From a checkpoint of a small transformer trained on Wikipedia.
Architecture: rotary positions, no biases in attention or MLP.
Each number is 128 + 24 x the weight over its row's rms, rounded and kept within 0 to 255. Layers, rows and columns count from 0. Numbers have three digits each. The size before them is the row's rms in percent of the matrix's.

# down: layer 7 MLP down (transposed), 1792x448, rms 0.0289, rows 232-298, columns 64-127
# gate: layer 7 MLP gate, 1792x448, rms 0.0385, rows 233-299, columns 64-127
# up: layer 7 MLP up, 1792x448, rms 0.0385, rows 233-298, columns 64-127
down232 097:158114132130105093121137150123120140157145090096146124115145127134111112090150152144083124133100120108120140160141100131142077156117127122101119116104146079095142075144149094133139159115132130
gate233 100:092105120071094148132102147161181097154123139110133115139144116157132136152132092145096150112127151184132135151138141160098140134141165144135111130155116158155136116174150135164144149119128147
up233 098:135157178110157128090153098136107148113136149114141100134099126127129100139099120138119115172152099127101106158129085120120145161132129132119145115064184180107110127137130133142120144095158130
down233 097:124114128161124180122116131135115111107091121163112153157115172122122124122165107111094160114151150101122160152103146114090117123084095163123132167154125056090138152152146153112139091112167105
gate234 096:100157082122136156174114151149108154121105090095095134077153108135114120133148115118157095111096135142154156157150143166137144165124135141105153139096104114114107140148132138092123152153136140
up234 104:117185175142131130115148132114156147142110135153146171068118110089093124132155130070172158092134142123139140135115149188123145114136111125132169129139125135109099178170138134129156128113081142
down234 104:127161155145152101091151114124073150194168145086154108116097120132131136121117101129148122147132134124087068134115138133121108157111126097142132115149168117172125169138115133141134110138094082
gate235 102:110127117104160095154153123149106110164126121161125128111154150090160126131109121116136154159172119184134138128139140163084166096100129129142162181122090109145143134124142143119126066133102130
up235 103:119130152156119139099140116111154079127103122155093165157196117129140045136120133107117129102099136142126122150082109135147080130161142125137151101092087132131121122131123144159148132126118106
down235 104:159113138132099117180134161144117088142135133153145107132118149127163084114124151124086145081105132134136135078130139140164155125130089144135088121160111114135161134172114168154146104136120131
gate236 097:111114138098125157140132159160140160164160113128083149146157097138166159148130143157127161108133122087127084180097148105144115132089135124130127152157120142099142098095130148125164149142140138
up236 101:111124082082062157126142171164158128092133140132128109128096099125110133110139155149149123131139112134152113124115095120144107096175130087066134114163121098104149095130115097137126147114107131
down236 102:136135113122125120159085116148159127093148103124121098112092116117066124110134130142118088151129078145114177098128172127136106156174157085127098135116110097087115128107099119151117140138101151
gate237 100:112129117167087156162139156148148178134117076164128149134145087142125141118118129116137149112137132139106152146170137164118123134138107137114112127148129138092124127095114174127131109132123127
up237 100:103155122089141105152173139150134129164103161130095117123115079130125096094151138101153146127073119145151115097115144133071101137144124127123121156116114120121143158134063145109084129150138153
down237 097:082132148111145097173173144117143119101107172135103153155157130130138121128113147134136167132121107094171131167139156128112168144151122124155201109171139172126151137146133062136136086122090184
gate238 102:121165076158112109159115097153126141144155122100114110113128104117120134171129127190121157130135144115098143127126092126138132137133114145136098136132167130133124160125154112141102178140080110
up238 101:140144134084123173103171152139156145166119157145112087104157110101107114099174115116166153125116093144103075154095121139142138170101131087135157176138121165128074139102118136137123161104107124
down238 100:185143162128130133130155113147119130073142165149090140158125112124161128149145146090123189129145124090146103150160141130126106147145115101107112115097175094106163114117200105111127113138156181
gate239 100:118114143136088148132179101157115137144121115099141110123130077086137147151133088126147146115156170132092115090140144095128153112123126124142095134183108133073143097110161159155128146161142084
up239 105:178143134142128091116126170087155154110116101121103134110141108149089138165131097094146112083123103154080145120132162102112115129091160161077138154113143146098096125135081142155145148099121109
down239 103:111124123099123146139133174134133129099130141123088139125134108153115140119124125108102112101117132123122117168104150119107148158116122164150085127149128144159123171140103088133118076154119125
gate240 098:156127151117115149144155173106119130106170129162141134104090135112126125086148107102141141131119114179106136102111155102130121130165092100151162148148117124122122078105148085103130101116089124
up240 101:177075118133139125124151113120144094105125120153149127126146097130140156134135108136083101130078110080118110099117169099149124118109119104145106116147151152088101137159102113148097103163142131
down240 100:114146128111128150111191185157126153168137093127157133151109167113106126088122116107151142104144105104104107119113168143145136110126154104120155127118138081151124161125168151114167112140081081
gate241 101:154141116135103138172139154176096125074119145122133147161111156146141138105139159102139072172113116131105151125111126103112111145104064153157141126112164126084113128108110161111100149119127108
up241 096:163136109144118153154100121134131107127096126089195171132190142128148097151103118147126114149162145092125141110152110115099140125111096133144142108159151134153096133124117149096148165165092109
down241 100:110112142120149147173140139109180106113129107120096122150125129134124141156111136104082126125155160160165111144147135135166126114148141097164117114112146078095156148140158142122146082109108087
gate242 107:158136162167164141140123146123097146132135138123118175160145128135122125104140106158125151132158092123109118096141158144118125160137141136131101113150170182119107124097133114099134119140114110
up242 107:104114092111108131152146121120125121126132119092077169163116173110122165119094126141146076133132149090113142129183148162084133104147126135126117075132145146130126158113144141121164106104108111
down242 109:084103140144124135129123098111071113148140105135092149094117143105091124126165098096144164123152151113136104107123099092095102131103133051117112139136136102179098155154145125133146097153166129
gate243 101:133151118123129154123161133166146146125145163133152112141127137133154155095130106088125155110136146152134121130149094130115120143145114159145091122142147129116127136156138119100134149153110092
up243 103:101140162111118120127119175094090125139135141100151125168123100118112096126137152123093099126150152129058138150120164142097133143161172143121151078133147181124095138081106129086112112106108150
down243 104:116168171129098142118131172115134120131115183112163108090124141150156093106099100142136104113138123086145101098160126132117149129091145153091104107150147124138117091141152079116151110155135157
gate244 098:146130137144093119148150164094096136121106081134102155119120094167101096184130141127155107131106145138126133155146123141108086157124128121127169110124158125095130116124143094138082118128139121
up244 102:124137124175150093142066104124133113119160109132140163107094083132106174163085142137131098141128153127163161121163151143094115108117115121133151096159088118124107097117122083113154116159126148
down244 102:073141115127111082173089159121106138162112152114111101107112068161147093133138149175115214150146106145179123106142105140141112138153141099124165136133129177083133112104134147112129167101126126
gate245 095:121124089093117149172179109128130150094127130173128131130147147121119119112129171102100123164132124176115100152132150157133100112133114145101102147148166126098110122116113166153140143161147131
up245 099:195175104121142176083107099108093148125119121124164174148110128124132158121136128111146137128167142078113150162124100171147076151147157158121162166135117113107134114162143131140127122132179112
down245 096:068103118108128123136141108115127131136148115208090143157134149066122146154130130156144121137160102092144101107171125117175131149116116104124130142159162166151150093134132145138143115134121135
gate246 096:088089154127135123164125170151114134165129147119120132137143085102136108137157159151118124128132130082143132141183152197122112116143109141125124107139149121138122179119086151161108091084164081
up246 099:118158107125093148128122171124084109082186158142120145143115122079106155134107067149163112170145110160135130130118112164117137145099154104147134133139125147138150166163100126142143142174134147
down246 099:132148147147135157124100128119093115110127124120117138115056139130094123143127113154153130131153117125158123161167161131142122149136134145146153101107118097137103118126116127127114145155115136
gate247 101:185177140140124134128115110104097141160098133123119128133150138112139134126162085115147170143130141110164117154139108156113125127133156198108150140099103131161112126117134174158128105136118139
up247 098:118104123099147107126131104148099110135154134145151148174115141123115169122146115197145089167106090129110152138143137141097160144119125136107157124162159180117105134145150125147108138100096125
down247 099:153129133125146126174109116146120169160164126146185114120131151119103157160107136114132117147152091143143113125115107176155110060120134165118119124143163128103179129116105168137185090123124117
gate248 101:125089138118134076175129105095089137132116105115129107130118140116103080143131094115092146106175134099155152142152142146116169107166148153148103090121117113116147134121119147123094121151153150
up248 100:177156116125142104101115130083115094107106137102087175128097114140139109078154156121103167131138109113163110106147130166118134135156149127129145137170186147098137082134142108123149074117091129
down248 101:137104115141139143176109118130139113150166099120111130113107136126118113129103096143163156121133166115147132097166183177130099117116113056144119134102105107155178126129090125149096126064129120
gate249 102:200097116149143116126131134084132160136136134122132148151105090150116077093113126117134116108129091161146120107137118209147149109137100126142137152139127140112158129135125147108120105150110087
up249 099:138174114147157191122163134153109169136135145122136134118154149150105122100145126130117111132109119107140126118127132117148121128145102138121138134088152124141144145133142112090097128170127138
down249 100:087162131096126116145138116107130114102104081149112150132164155125148092129118093141114139104125156134128187142139168099159111156090166132125090124118105109130123117161090086157150099126140140
gate250 096:093143111102126159160150117128133088112127104158095129125112149151146136144153118123135078134129107114120224142121166116117089121113126104181130150139130109096125156157092107106142126125130099
up250 094:171113114143144129098056084104140115152129150130117121094100123113125161121158128147154146146119148184125120107151119140119117136183117140101133158152104115106178159096144086137124136139159081
down250 095:111129152133143122088147135101130120130107077076105124127133132137117146086176201109106103095116138162156155141155161121090120121139126156134111097106079103112118089132130132110121152112123167
gate251 100:159160125141122172121086139131146151115172120114114169106128144103113103112145080149090147134154127164121176114115157107160138137080136110148114119093145112120087090163147086151128118170139149
up251 102:143139113167130129164103120084126169078127134105119150121156135117128083175113183138115127117092114083123097127128131085123092159124102136104151104124094125132119125138120180090116124109142130
down251 102:126173091129148124112135104098116091122126142136143113127172115140132144153075149130108111127128158120123109136128105085131150137115124130140100143126113135147090103166157118119139110073163096
gate252 096:105101105123162132106136127199133103197083124123143113108128085098126178146145104146160078105121127152120112098114106110167124147136083139074105119126110106084127148135155137141134156098142119
up252 097:152121132119107126144160144078144168145142170125116145149128126146104139099092101115100158092119122089154130178108143127172136125145141168152187125141164139126109149092087114150119144104136101
down252 100:125099120115143159103125104124102113117063110165105117130122128121115128142144082169096105114168133123110125105130167135083139164119124125064126179115123146143110121126130122135142111112080125
gate253 094:084146130169118100089137138153130108150085115142091108116125128115155181120144103137129099158075123109101112121101095111122143133131152129092153143105116160142146156120139152153148122105120147
up253 095:122115097162136169126176110129135156161121124109146162119164148111129152126066156068117145133101157090132118135164094113160171131145095103096130122150094099063142143091075118154082083106115171
down253 092:156109138088134150120084106159123135089105166133138143147096131160131132115103136100138131169129127110130128119100103129113089151116105113127120121098123143144101120133132153142127136131121146
gate254 098:113149154163123144094169129081104128124142132157059154093162137108182135153142147128091144088128114128110148125110113155111149136134129108116141116109140143125109097105109165139146125103125136
up254 096:118161171118129084152125148120153126133162118098115132087136106103165142132118078152099146136161147125140130104154155127158141138125089121164151149085117114130126121117138164127106124121120080
down254 097:119123098113165155100109119134145137120155150142167120094089115112133141104119144093141092148101110149097170124177102127150147128149104108125152180091162143140155179122100152148158148132112123
gate255 093:120174134089122099120129198102135150116135146159117128169113126139105144137100141102166148087141096111137125075144119141126096160150142133095118138136130100092151138131153120134120116128139083
up255 093:162125163117104086123138130143120113119130109168105134137155146122133133158140147118124133142188120078157111127109156138128182070171159140163148095130136105160081133141172147131136121143147128
down255 094:159134099161114104168143151136138100091170157110137116109111146106164111175108117144126122115093147116107152101110129153157144116172078174152150078151106118111148137096117115090083116166101170
gate256 100:140149138141102167106113092132124157124112126114105159117106134093127130132177120159121148094129177118119149099103177122126120137148157137141144101138147138134122162135073135107106190151117137
up256 101:128143126134133131125133115148139106083121120134139103135110123097133123142133077146137139119124153137159166110138168089118162109135150097120114161122085180126079114144106112126117128186134099
down256 101:192140127122166142079146123151134163173178126162116096138119128122142152168142175163115125132130128151120131158106164094179090081155090088131174123153110113141127114134165141117126130146144129
gate257 101:160136108115170165113111123156169113130147154125140156091140143085136139113115147124090135131083100134159111143142155161115167138142111114094173156161095097109134157115157136137135100149098154
up257 101:130131139124138126121153126106139170075097163123128080115142095144112149091143155084146119133154106148141129110100141122122154144129096172146178178091118146109136122095122125154133134137119087
down257 104:129149112150129154146138174121108141123149134065108124143106157097106098131128116106110107135154111140117100154120136152101139121130135122107138160121111141123113151124105123150133093144106107
gate258 095:087152119083119106163150131139144156155150112174150102147122142120143118114129124173134120139101164115168117106150126153123144159172108120143127124102168122118137122108119098157143140142126126
up258 101:121126156093117111144131110103124137140132121144147099071171147117115097136144073155137097140128138099130127156069155127143122120150164166152112115131137127149135141119134119141130140091119090
down258 102:117103131152129134129119138116137132121167121133095138121127127098131111106150117130136128109117127121142112102087119090149149132110133113132127135132101127135112145117098111118125110127107112
gate259 099:142081096112126111125149099157082118116143131155162109098114102104153167096173154112156131137118172093154104135110106110138186090155126128147128137121150142148124107110153113123109158129163139
up259 093:130128095134131113129105144124140117096081132104142116137122113091152096088096146133104083115116111108143086140157142121155133127103152100115117128146125142144133130096105132127102170123116138
down259 085:125132134127100135135118183107156134113113122158098140125103133146083104190122123159125107136122099135092139149126127113067091116136131153100101109147101174122108144153111161138135133109123129
gate260 096:099096099123097144145132162133089137092176117134139119198136105176162124087131092116128159161131112135106125172122103170131112105116116145123122106083132139102115142089160140140153139100099139
up260 102:109131088058100095145150129112101130152146121133144149137097110178088096111109128113124096153130108111114147139110104144130096160095167146099122113128117135093132113131141158148126116121119157
down260 101:143127115150081141108141087156127124135124140147122123131096129108096121121103095131121162093122110111157094120141149084155118138129147139136146117078111085144125112159137180119149139127147131
gate261 101:089107104137135118094143132129171163140179117110115116116095146132146075143112078140105146151129114119125139129148088126124108123176097141159113152128085151106155130131100072132135154169180149
up261 100:088192142133107090173124108118153149155167109076139132081138129128154153143102134097126121124107191115124136104170086112136105120105130167110103137169117141111176115084148173103141104102123116
down261 101:131137143148173116109093146135137152140091162141160113122123097132098120148095112144107141129091104151153095122132122132109114125096127163136174158152097172109136101124085118129175104135140109
gate262 101:101107127129164131136109130100182119124153160129114111094117151113114170142123126157121129114131131131134162123113109132155112139120112102115085117096184103167162084150162116086130118137129100
up262 102:159125170157129157150121117104123102140111135133139127091150126087158112132169100080148156123097102132142133113171150137113135149119159146114173160134097175105158099104173089145079173100117111
down262 103:103136105089110114098103109140111150093119108121107107147131168101127157096123150097107139111114137149111133107134123124152139113135117120117094137163147098148121132100148111133148115181136138
gate263 105:122094106094135122139147087117128148118088105158136168124093121100123134121106096122117165142106137178071118082172105118148123134114133114098082148158117163100097088133156133146104169135138076
up263 104:172106113118132133130129141125107101103099094100166066133127118136134090148120101120098164161088091141107173106145110112146109132149097154163178142144128112164092136127096088110144109120100133
down263 104:149164073127182107158155100147108122116101124105139143133124126177113159111117127140125129122152136122100091127124127147151128160129106137088118121118208130176176129104134133114131141140122135
gate264 108:099144094113117172104153140144136116138144152130107124105130148135113133114148123155155165101090091139123124123124143149116129122118122120089149135132125121163120127110102141116120109142153127
up264 103:110168139162120147120159138115114121122115070096181119148113155125141098120105099108136120122134141130105113109093140101149086136104143113097115123111128164128096179137147131154127103136150099
down264 102:103124106159132132115095172141142077132127103170082131081141103094081156129170123121125094136151121089123126151145126134069100157127131111130119147119149140119173136138105143117142131115122098
gate265 103:136155141124165128108084133136129166125160121132079136102140113101113110112164097106141113163130163144130148132153168085134130145090119093145157156102157138137145153130136171122085138176171147
up265 102:100153138110136147129164151132138148094137181126131136145127124126156156086117116134144164128141094132152153106134129116137130114122127101122115110112124140123131129073121116136107074112122138
down265 104:128104139146155123122148133131113090075154187175168083143153123131074136124101133133117131135097121148135133169121100148139103123106148087128147120137123115109154184103126177134110093158142100
gate266 100:146094132138165172096102170124130166129169157133120090119169124065121156102125081089149096136151153146137153125123097166146139155121102089136144104155149137094132094158157175139130114160113120
up266 100:105136132109181121122124093167115127056167105098117122161134144116088157113148142151150120118149137148156094110082125159174119099104130089124143115139125148095108124136135083116101132153119110
down266 100:089140126172097125183142134133137117089106124160090163116143072103116115129129112102101170115124181150098139109121100136084122114094090160150145167105102118162138100142160105128143113112112120
gate267 101:115122144131116163146144113144121175133132121108112120138153083127183090122123125140104115117162129131144115123110123123158168117126153111103137120119130144148090137127105148178129127157143068
up267 102:132096161098151139132136131173119163184130156142174106139105107151113095167151185091049164150161136130141131178116128095143124098117148103090170170135083127115148179163110112116118170099094136
down267 103:155144132134117068114108130137142147123122143144127133111118116162136169100133127135105128156107149150133170132140154130144121157163141095100156101090149177136109128094117161147150131164143111
gate268 101:101162089113164127138105111157147109098138110148108153131126099150180119140159117168099159134117117181089104102101138112063128137136113127112135146112119115147137154114161134135086109129133121
up268 101:103136149125140100113151155120147121085136093147094128132122130143165129120124148119111150137148135110107127151130127119166164112147081123095167083112133131112113152105158098123068152133107152
down268 101:117135133137120097082135135126117150158146121119165100195125112208084137136123172119085150118130116185142153120126125101125100114149093112142123159109129152105114075107111130137117112071118144
gate269 101:113144116167094110153130137105115130117127119115092130128119165154113169185148150121090125092127124119173153102122174067110083097127128128167137131127117139094141136125126156121180122130145109
up269 101:117131096100158150130116127178126122157128180143141172147094114124144142106111140108120128125095110122142147103163131113133118143111139091088145156099135139122151113109103130145135086142136105
down269 103:106122177096154122098117160116136109126131168143164134138124113148097152104149151171133092133124138110129154163116144175126147126107096159101125142124095084147087130111145142124185078140106177
gate270 102:143126091104092140123146126117146128135146092129130104179142121142130151139140140121120120118130107119116152093142095119128147109143137115096105138117144130121151120108085164109123094075141130
up270 100:146147109125114143155157153107145098084174108150145081135103129111133164113129132108143188164092127112136111129121080093112167167100176084121111126116097137180147128089139166108133125145118177
down270 102:116107149139129070146133125154155109143073119112128167141173126140126187115122088151128122115153169105127132130134102136169118093114126097164136092123139103144116121162113139091111140196149132
gate271 107:133188104142103132123155121158113167106148123152152074153139111108135140123161090121110119140161113119106135111160088118122134145143073159137110129132130076076163105093145152065163128131166150
up271 101:115135119124137123124066145145151128108096099130111132112104133137131126119106164142159129149177105097138163130103155108143158103164102091111114070127122096135082078116106115176117096155121131
down271 102:133091150132147124131121119133091113118141111146134194106139173126119118126128141135133087118131124095134117127138125140137113113084148130177112098138166143125103113115121145135115167138117122
gate272 099:152110162132100085121097144172123104163092085141158143122121138118124157166092134103165121122140118176106109111134130065136083129158123135116145114129118121066153143105157113164165116116103093
up272 098:125154120142112169115144150120140131139135148140132127166064092124102134169160139118107134153157112134107123085106120129131128142131128156106126139086113145182102150110099114130099177110152122
down272 101:143156110108142102159103145143090158137157151138133122097151117132131112097132109116161115117172114117143106111124143133134147142139127163104092137163158107143130128102160111137091128170174141
gate273 098:148140130118116131144157139112133114118177089131140131122133098126178060153154176119103152155115105106117130126142092139093124106108144150106163121099099101147133140135130129114131166135154140
up273 093:125133096117098117086155149129122147106129112113106114138139137137145114159101115149093114155087104169168122179133098076097174163132101157120086140124122151118088104089163106111155159121135144
down273 096:090099116088134153114102111121135113152082150115125127114152159161164147142147130098136118128150129085100119105149144137155121070146131134127183144143149106127122138120126161106120153127132140
gate274 092:108135102107088131143142136116120113110114078153120155112141118136095127079142165129142144162150114114147142131157085150164158135109098118107140118170113144137122129118153142121104133103124138
up274 100:092116121127121107103125142108144097103133135099118100115154153125108119157118119165116134101104115159132114176115139094158178131105130130105148114136117094169123153145089081138135144102124156
down274 101:127142119115094118137146142135146157148141084124097146151138123144082144153111137145155115138154112144106114117137125078174149110117123122113138083140111149157104165094145138129128109121148160
gate275 103:137139129109134147135085131156123122141128142096109161135139135133151156118130108127111169144125147167149136144143165092130119156190085118150101172130115172138129102154098129135151134152096126
up275 101:116062125095113150158139085118092142109154134149148171115119155102163110161138149106135134072155119135135160141124114119180103131143115152107101169154149136100143148162147121124158164149098135
down275 103:119077146159114096142112081109164137123126144144171124112161121174131140164070085116129132119118111114180134101130164066134113134126143185126150157082142127130127124114167172133125107103157158
gate276 095:126133099069138169143129131146135120135063117140111129172099148151159096143145142140118141092114117124129150135123139155137131105127141157111146120133159141104159131182128133143101143094188098
up276 092:117153112132086155154148134160081133182138166114109159137109147151096120156156158162107111130156190078118173093091143134134131103135138073129129169143148157164169130158142125146154139140130148
down276 094:135129104163128095108135082108136153110118138121142122117123126142173130099116117096117152117134110168135079119154160119132120152132158153153107119140115087110161137063104142139068160151136081
gate277 100:110140150098117138139175122151114166124118132102134144131110105105172164107154148103101121123130162105104107110194112142140114140182082151135107144114121119160126093105135084118117122150147164
up277 102:108143111121135115151128129110102142158095120110143153097157121133137090121120120137153148072104091106096127122078117139129109128181114117113089153167144161123103090094132126147117164082088145
down277 102:123095108107113164120105114132148143118136155165147141059132145155109137140116129153155126136118093107096125178100112136160122063109110147103129119127130134158115129167155114116117129146116139
gate278 097:109130108109085179176140155142149154154153096153101129154127079103101166116133131104117104107107140118157122151167141114121149109142101107151102161104126146125119137140114127109112130139130125
up278 099:104108146172145128162097094123122147144119100164099122115159136145085089145139140111129147111126185166128136117156131116106132139104107143080121147101096094141094168137109136100106126141105122
down278 098:118105147104117125093100130125077115126121124122158131149081171097107122103169129121131133104139123113159133151149112162127141145133146129132138073146128115146087142130144109133115125104125086
gate279 099:102110114142119102113087123143179136129146123079123161135144111109093114122115149100127144161122162116133087125132121117159109096156161116162158108093158108104138124078112139110122113133117159
up279 098:112090176089118117147160167148143128110188150130119129123133094141084113115163099127123104155171142112150118120128097129135105139131054117144105138158118135127111108117137178141082134167142133
down279 098:135164133135119119152150128127134138138090101075152142138117182174085155139126125131086120145098124174140114135130107116116138106168123090107109107124124121137139150136148135136102095115112114
gate280 093:079102116159145134145103124141077113117091097164166126144167126080197127121143139075163120137115126148128140124102140166147139141137118145127111145095131126109104103192141144126088175166160130
up280 096:173157162144144111099165139106165139155097136117145141135111142133168150129151113136096130128139104085111135092142114136148169162128117106142133173148112142112167121083150123098102109135121133
down280 096:164112104145120167161142146068105097121145167126153100113111124131133113060170113137111137139111087147091176128143187174114146174135070100167153138147131111165124148128127090068171109167097131
gate281 093:135190141116113145141133130151096118105134117123178115161136105157099140111150122145125140115134124109131107069170110139126139098117164116139125143166128143132114106109132140089112102111112152
up281 094:123143146095166097116137121155119103071130137130194114119126146135139104129120131150161126144100145140144090121117077126147162130161153183081104103088111095106125109128087161150157130112138110
down281 096:084147096083119146104072124145166145156118102093114124134113140109091099135156086106140143096163105155118138127154111123089133097096147093167113154127115108150120152131156097113143126131133098
gate282 099:146140112098070091137132127154131151122123121128159098148132129089109099154110109106088082165107111071145111101133112139107082145123184133128106134105132140133136127138135107120179136197173123
up282 098:110152160159135114166148107139120142128114128128082114139116122164068161135142133104136133137104148159123150140094097114131120151139075140125127076155102082135136160136110111154141138166138125
down282 098:166086140134132101131114137177119101167136120161143116141110141178185098171136144112155142121178154089130136114123094151121136157107150142123121115127142121094171111106139131143125167118175100
gate283 104:114128097143170140126126111101133182094185088135147154154129099133134149100162107077111110136141087125129132113130170116102131177117083147065085116105089136085130140128118140136159109160111156
up283 105:119117104124167118116149120140091164119135124084123127163162101132163104153148138114156112109104103152121149133144122141192124118118142109106191116111134124141108121096119099091131159142121116
down283 104:102117163150099142094106144126116148137119131129102112066119124178131121142074151122126114158159120139108125141065106127122158104139130118168104125110134164141132130113107110110126128109073109
gate284 101:164120120122099133157079116095179126172124133134111143130152160110103111106160155162085116138099104163144131155162148153147090072101109172144138170099161135140114095097160093095106103112098132
up284 103:118123142123109109133123111131126094125129112129136134120157144141124146132140103107127105082147126156149137123133138107127100127151192150143119110084156116186158168150124182149126145124142163
down284 100:159121139111157120151151125147094079142165127136131101138115145160131102161109083118135133109098106112105147122129092107103094138127184111126066145087104091149133124107126160094143153170131163
gate285 096:159109134144126117153130108157111123142085101148144177164164099111140169172159137164101156102121133094134111140192116121119137139137146134081110129112127107098172142144129123128082130160107135
up285 107:112155152078092137115128157105097126129149133135100099128121138169153123117148140130130148163090175143073114142129148081110128175128129119117180104086127149138090104093125124103107151134125146
down285 101:125163141096125116151139153150146125118102137153113110134164134126156118114131089113124120169166107124160153187138137129144107134161151140091127106086129148111125121161147135159096138134095170
gate286 099:129120140148094110126136136123133140133080095083139130146154105173137156124142086098121103120161141121092103165111155151150113120156172105115136114138089126108148116125143104105122130180152133
up286 095:088088144122160137114162103124108097105137125127131088126117152178106170150110152168114107143142097129123086115121140149130120083122088135140138137159090107137119089127130057144155150111145125
down286 096:137105131135100126144142116086185133144159135135136131143097136134183145121104121146124114112139117107067114157112133164087145107146123058154150123144106135101118107118115121101114133134146162
gate287 098:120150122118099145155099133088125131133095076110132146125115116103123112155150094122103109167169167113113080139142097169145119133174103150143141135143117133147176149113170092094148146138107135
up287 100:140100117168077124182143138097097094147150109099102081089130137166104100122130172134150139157178152121188120123078129118152122119102080115125127140097167133134129151138159113149093151138128158
down287 096:128110172151174153128105111075148156140129149115145148101152168146110085119147166107137120132125139138160130126162112156145171136118146157087097122136122123135160156083125109115109104119146092
gate288 094:135113139146130146109079101186184160175132108118153111110101089141156157148130104130131114124125135141147102179136150138118117126128096126138136155141107132121135150131148125078078164162166167
up288 095:164134104142156141120131118110161144124125162191104177108144138133086135125102102110151150128121113112133135122081117110116131083143104124139093132125184128162154123148135132094134101133099164
down288 096:110126121139111089124107137151088153164131117095124129133117137134121114095123148145119121137100109076111152122169127109117119118130131128131080083112076126098107150137127144166135148122094113
gate289 101:174117141127094151159117130105135122137128091135100115154178069159129109125132114093120114125110127106094120098149118140166127166143152111119148146099122138096139147078155099081078136137137150
up289 099:157114117116105129115100138159075081164130115112150100122096132151166094111115094130117158102158093137132090117136107136122135128118146129121139130100139089093135099100139111093169162107130098
down289 100:133161140073124082133151185119129116110122128120137107141126161153107138165086150159152112153125162158114124120140175130130134122134075121172151113082109078152108133108102160117113149122118138
gate290 098:121089144114122087152121171143135135136118106159144158144130093158137109158109118112131155093115125087146102104085114140119144091151114123117148120118086113142110100139112167134108115121089132
up290 096:169104165152116080125099137106131148116120090150152118106087122100119135103152107154109138120158173148128115163141112162142121086115130110151123137103161167140122142118175152079138113113114104
down290 095:120146167120140130116133085108098129114127147130119115143145146085151154155060175113147159159119086109095085122142138105141158157160132134140091167161097160125109138124127131205099084108153129
gate291 101:109146122163145089134145146124130181128133094173107158143126126106150132087120126145072171151146123099129103172181135128135135117149102137162125096105152108124126147119118125131134143134137118
up291 099:164169137154095152114126121123145131123106100159095124151128076119166108120113119128126116124075125120151114104128099145163170121137134141122154173084183104099084078112130141122125102111137082
down291 099:122107164137092125082142118085100075098134137150115137134124145096157103112117159093084144127112117149140112150140127164093162090126081131089113146145121116124127116130139156121143109111112113
gate292 098:121125116123095112148093101196156101114125160108092106128122136122150089131121113137127140147126126120158131116138107154140123118118127145092133094171099126125159128142148129141120094121163165
up292 098:123100096152143173152090158139148141111112130141125129121138127127097134117117138162140153096088135117149144133152088132110137121107135111116128088170113087102178121129091148070151099156171110
down292 098:143122158152137124139170178136131093130099147096126150148140133123118100162149112109113144159158125129168127059106152128129162141141133171152093116126108142105110067125136135112118130146100135
gate293 101:146210109151150123145127165160109155106121137111140120156155100104145166122154109120095142140125150125156114071116123131173122146073131131168112120142174147108127103139143104140103154173152152
up293 099:112139130123154128109135081114097126138147121125103126153148141135127105171103156124141087131101124106124133145114158179151097122107121129082133137153126155156095142123119145105116097147129118
down293 097:170120139111163123140143134173116148128118121161091103183151170110120082156096132111153129113113159142100133123114178127135099125126125131123127141133093112120118069104142111118180121152088165
gate294 095:108131123119148158142139130143136132135111097154136066147161113128132126100146148129144114131152158101144130101126130143113119136148142142137122140092104133090156128166145134136113123149146104
up294 099:088102152138147133105169095133108079125121162123139119107139108110129160119161137142138144189117139112127085112130146097126111156112110138107104119148107109131129164186098114127167090106119141
down294 098:118141120173143114130104155099130132100103109134144122119114154213130157109067086116155111138125104122075116109150095119156080130126153141090117127143144135149098141084070146112155146143133130
gate295 096:178104126119163141113166152154145120129173132132123159140149170102190159141118134088127123143114094120121106119133087127133101136102126157140162153122144133139085117105148116102135122118106118
up295 097:135144142110115152129140156183151143136160126150094112149139115133076110077120152118127129121108111140145117158152117160146106168152136123108193095135101135122123124161161148115098124119091132
down295 095:095133150178156089108075098137142118168192113125164161107169146127141125115128118107129145132125096157125156103180125135098135127126172150175145159098127101141112174159122119156094105119126147
gate296 096:108139103137139107104125138126098133070093144176131152134156144129091130109135103131134116120131137147119147091138114145109080118113105117088113082075140133110126107086109181151103141123152121
up296 096:077134113141166180155154155127116120139189130145076100131126130160090138119160106106077121079107158121155086119143105139142056137175180144128140105134074134124123121147132108130142150160125142
down296 099:086105106118120110138110083084149112139107108141143124157107134125154122124124179149128147139140129127113143121090131143098158081081138133133115155142141121096162133155138153172131163149113070
gate297 102:171118127167125088110130143205132111142111109127138147144107115109121159112127103156110170124107140121127160096088102161130104132126105122089142172114128137131139148116163122131099144142120128
up297 100:102174137132111125184107128097150111127085147133112136114152171144121117120108140115074110093154154160146097182107106148162143158120096134107131133114141114133150094094156142107155160095146079
down297 101:134104129113146115111091118160117108158173153107115122094144126145109163112117151160132098150124142101169131130160117147118162118148160158125086124127111148154152183111129156135144147103160115
gate298 102:128163148114112132174147119152147126125178085150080130116127143143153102103143085102110174163084113151095131112125147136170118142111092111122112109136141138096104139104135170143154156127106123
up298 104:114127109122107129152125129113102083120137133125107160120144123103144095127099098149156126162160120119142142110139095155090113137139111147124112143124145127097124112117129139141169153100129092
down298 101:133159098110152119137126122119117127140102114097130175138116101131142121135150119169138093171125120152139144090068106143182110107169150141129122100160136129139147164098163145189155118115123120
gate299 102:139122122168110174096123105128111148136100145138122104147138127121142129141157150123114075102153158110117134114090146150142131151140142151145106188112150080138155121087099125157133134135153102